config.toml
num_hidden_layers = 10
hidden_size = 192
num_attention_heads = 3
vocab_size = 1413
norm = "rmsnorm"
norm_place = "pre"
bias = "none"
lr_mult_o = 1.3
lr_head = 0.00897
max_grad_norm = 0.5
decay_fraction = 0.752
decay_shape = "exp"
final_lr_fraction = 0.1
max_seq_len = 1024
Each number is 500 + 25 x the weight over its row's rms, rounded and kept within 0 to 999. Layers, rows and columns count from 0. Numbers have three digits each. The size before them is the row's rms in percent of the matrix's.

# up: layer 6 MLP up, 768x192, rms 0.204, rows 37-43, columns 0-191
# down: layer 6 MLP down (transposed), 768x192, rms 0.103, rows 37-43, columns 0-191
up37 096:501509469478498516462501540542501506507500533550505537465449482498522478498525544511541532542501526526498501494520515541509510467464507518495509503499513526458497493562500494500461500482528477443473514449497514514549519529511471438453557442484483512491505505504487553500495479497553482519506516476495508522475507487525475518530477492508481470504528506510475522463478516535496506507529496532477487518510507441469479478502514493483502495511519448482518527541509504500497510521488479488522491505536445497505496538498496509488486530503490525493543476513503528516531484449515450505
down37 099:452470503459491504482479512527509495513493502551504502499489517526552486522484511486503508543501520508468486504517513475481550559526469505494526528530521508534551513494501513474531504491525532487494484480534491471546506506507493492531523468484489503498500470518531465477464484500482490511515512527470489479542470484470534503500478520478520513466579483521507488497535496504535510531515535524515498541464463454518481504522505510469494478466524530521497476477553531512509496499468512548486462529517490487498493508482504514533505453509558475487511537569496531461494541488473520481
up38 100:504484527512578513497555512521496474485493480480522533508521504452478485496528465495501488485525498526534489532463479469472504535506517475465522452508515488511476470453522529482498487459482534497504446515493515504492489474499499504518516458516496532505530476536445479482541538488543492514538489485513511502472466468491521489488499468469503503466511479538506529506462511478490474506485511532524463522444490522561533499451523516510497459488525463543485514479512464516475460527515493545496505543521519506482483486507484518533542537479494501533504486485516513493509495518459514508
down38 102:493513471498492491485461459544498479519467502517510574491527521494477527483524472496501511467489446457486482476493511442481451516471508467465515502494480516469450466482532526514491495478476498503500482516487549498503504446527501477458481482468475480491489501497437475511505503522485480524527516486480503461503477516485516500459416537465515480505531469480483504477466514519482533513516507512495494507457511486549474489509491464510508527499489498565513523526544465528472516492477464528501518508520501538510457485511488519474477495494499485488484466509478531473468486489500509474
up39 109:470505455505481463487539479500512507514480481501509510525526490472467448535563492466477456493515520485485458545479479519514546474498536435503498465476488473459459471521529518492556459494487524486514478538485483518484500491485466531512523445489496461455506503423500495515496499527478515532488485494530492494450481499533516463494465521507479501533518488483492513502521504467522484494491482529501488506516454463535502500514494528489490460482519516469455467499542453493520471500516515520517497554500492497507485515505525485534484542506535501531481505520471496505487499510501489480
down39 103:494493477501470499519514491516424523460506493478471541495501515510504460471512524475509511534494529498501525476498488501522468492510477494492477469488471517458462444479509538460469489531464504500504544485480551486477467506503523506533534460515553512510459498527528533507463546473471497481500511458480513472499526509512480461527538500506468544515515505521492536529473505510473463525529530472509534541519492530467496462458500527517540527503493468520471547511503531516517487496501502519516512466514525512523465474513520501482509508495491537454516464468513495462543495525504487479
up40 101:508496501511523493475487457479556502534515517482505537480530491512446477502486528507483475496475472499469475470487473483526504479458493512455561501523473520485496523496522500497533537479457495516493485477507497494518474481471456474514456511505455509471476508463484478496468543539482532547463459469523468494479496519529494457512505468517502489503503505533487515497515464489511474527513524484508481487451503491482494528547531512497528523512526480529466502495485475503514472485522497549455503537534532486541489498476513476513510519515547508495447480460466525449541466499484470481
down40 095:523498540518493562498497485480545487456502527535502523498459508483522490507527508484479513475520497494489504487500456448544483505453495514519458528494521551478529527487493523506474521510501496482534493520504489499523525510537509506504503538525439508476484456550500523509494489497480458477528511489532471509520481501515476479443521493485506441482499519538497459438489484488543513520496495483526469471492473519509519521475515485462444469531491522516476510488504511516499505510515467480476495531528506511513515481507524483523543489492491493460515503443532556485489514506528487431
up41 094:510490438525462477555501510504479525542495514518516495513522514549463528493482555525490492508487504500464498495453497494491501556525543468512484484531435502496503506530496489527521502487507496509506520513509494453476529492481461535509523500504536475518488529482493480467499503531494445487517512527513513517500531511492493519528497463493514483455485526462477499493480485493540507505544502489539557486465453509453465494511494450517526462538517535495501518509481500532467467481515506579515533468481486492536524466511489514461495544503492509526509505485489523527480512486499471521
down41 098:522528514452486489486488499520508451497506483460471489506488446523512449469462525495476537495480459488472460476498494418489521516457500507486525470491513480525477483526496503536490480495451506487485496499517489502483522480501525502493483500460503495491445506519539529501480471499536503446482499523500528451472494504495467539525485472554526481482506476489498540508476514464512520499485452502514523509479481467485481515493497460511484521479511475491518471528500458517513487458525501498581481531511489496507545474488485461497521500516479453476455508455492515519512498499523461522
up42 094:521489498517496514511508492471498473477497513477475498469495522445528518522451497481499538504498528501494452475497524502542527529495554503492506491452464493517465542469490517495522493492497523468445473517488479527496501505482499477510498476501513499507488454466498508492500520480479513458438505484483514468549518530485518460497496517508522476506510527494468527497543533463501496558475544511501481490508484507461508485540463476454458489468548520483534521529498481497500500469509527503457448480490524462512513488477512530514473481456508538503519486526481499487548445508542482457
down42 095:519509514525468510521490497540488519508526524532488527461503499465478521495434483508535497533473499529480471525520479451515522492538486497432497515464463488481507490473488505437517498509470470469447558530524498485501511485530475535498491513523471519546511512474504506508537512475508483504545535481480470493529515524496477513470519482548509471467508520528513499524547516507513533519494501533504500486472464493479466495515493541507520499486511499487516460534506460482503508467485505510485528475523518486507505464478544511476484454465492526467492556518494517469471475482496447465
up43 097:495536492504473503528515540482534482470511505491507508504522493475479506464487492508483520484510479472474564498490561510522524448540499520503513497528544524480442480511501513518450501463538492542477492507547565550486481549526442504509498500484456476514492479497474498492497463513469480489493531543479512476533542488494478501540514493515482527498509481524516464465449525509555496491522452466513424500518513522524493483496488492473528493483522544521505520486508452491485500502470538530492526491529485499492481518508509496483518499509497519535492475520508539507485496487486478501
down43 105:563452511496519530493469483490517515512494476503580509481496519520523533526460484482490497514492503469512486508459489468556494475472469464481501512481518547458499462470475480492459532496483513469508501469502531538507513489507483474483497513530502500504498518483558464486492484502425475507521520509504534491482520514525475501487453489480462470526491480476430524463515500512541454537485506507470509493482527491504476497522506498489490468477519542518483469524497497528494490516495506577491460488501521517492489490518476481525499522479522458498532534448488524514512516481505490480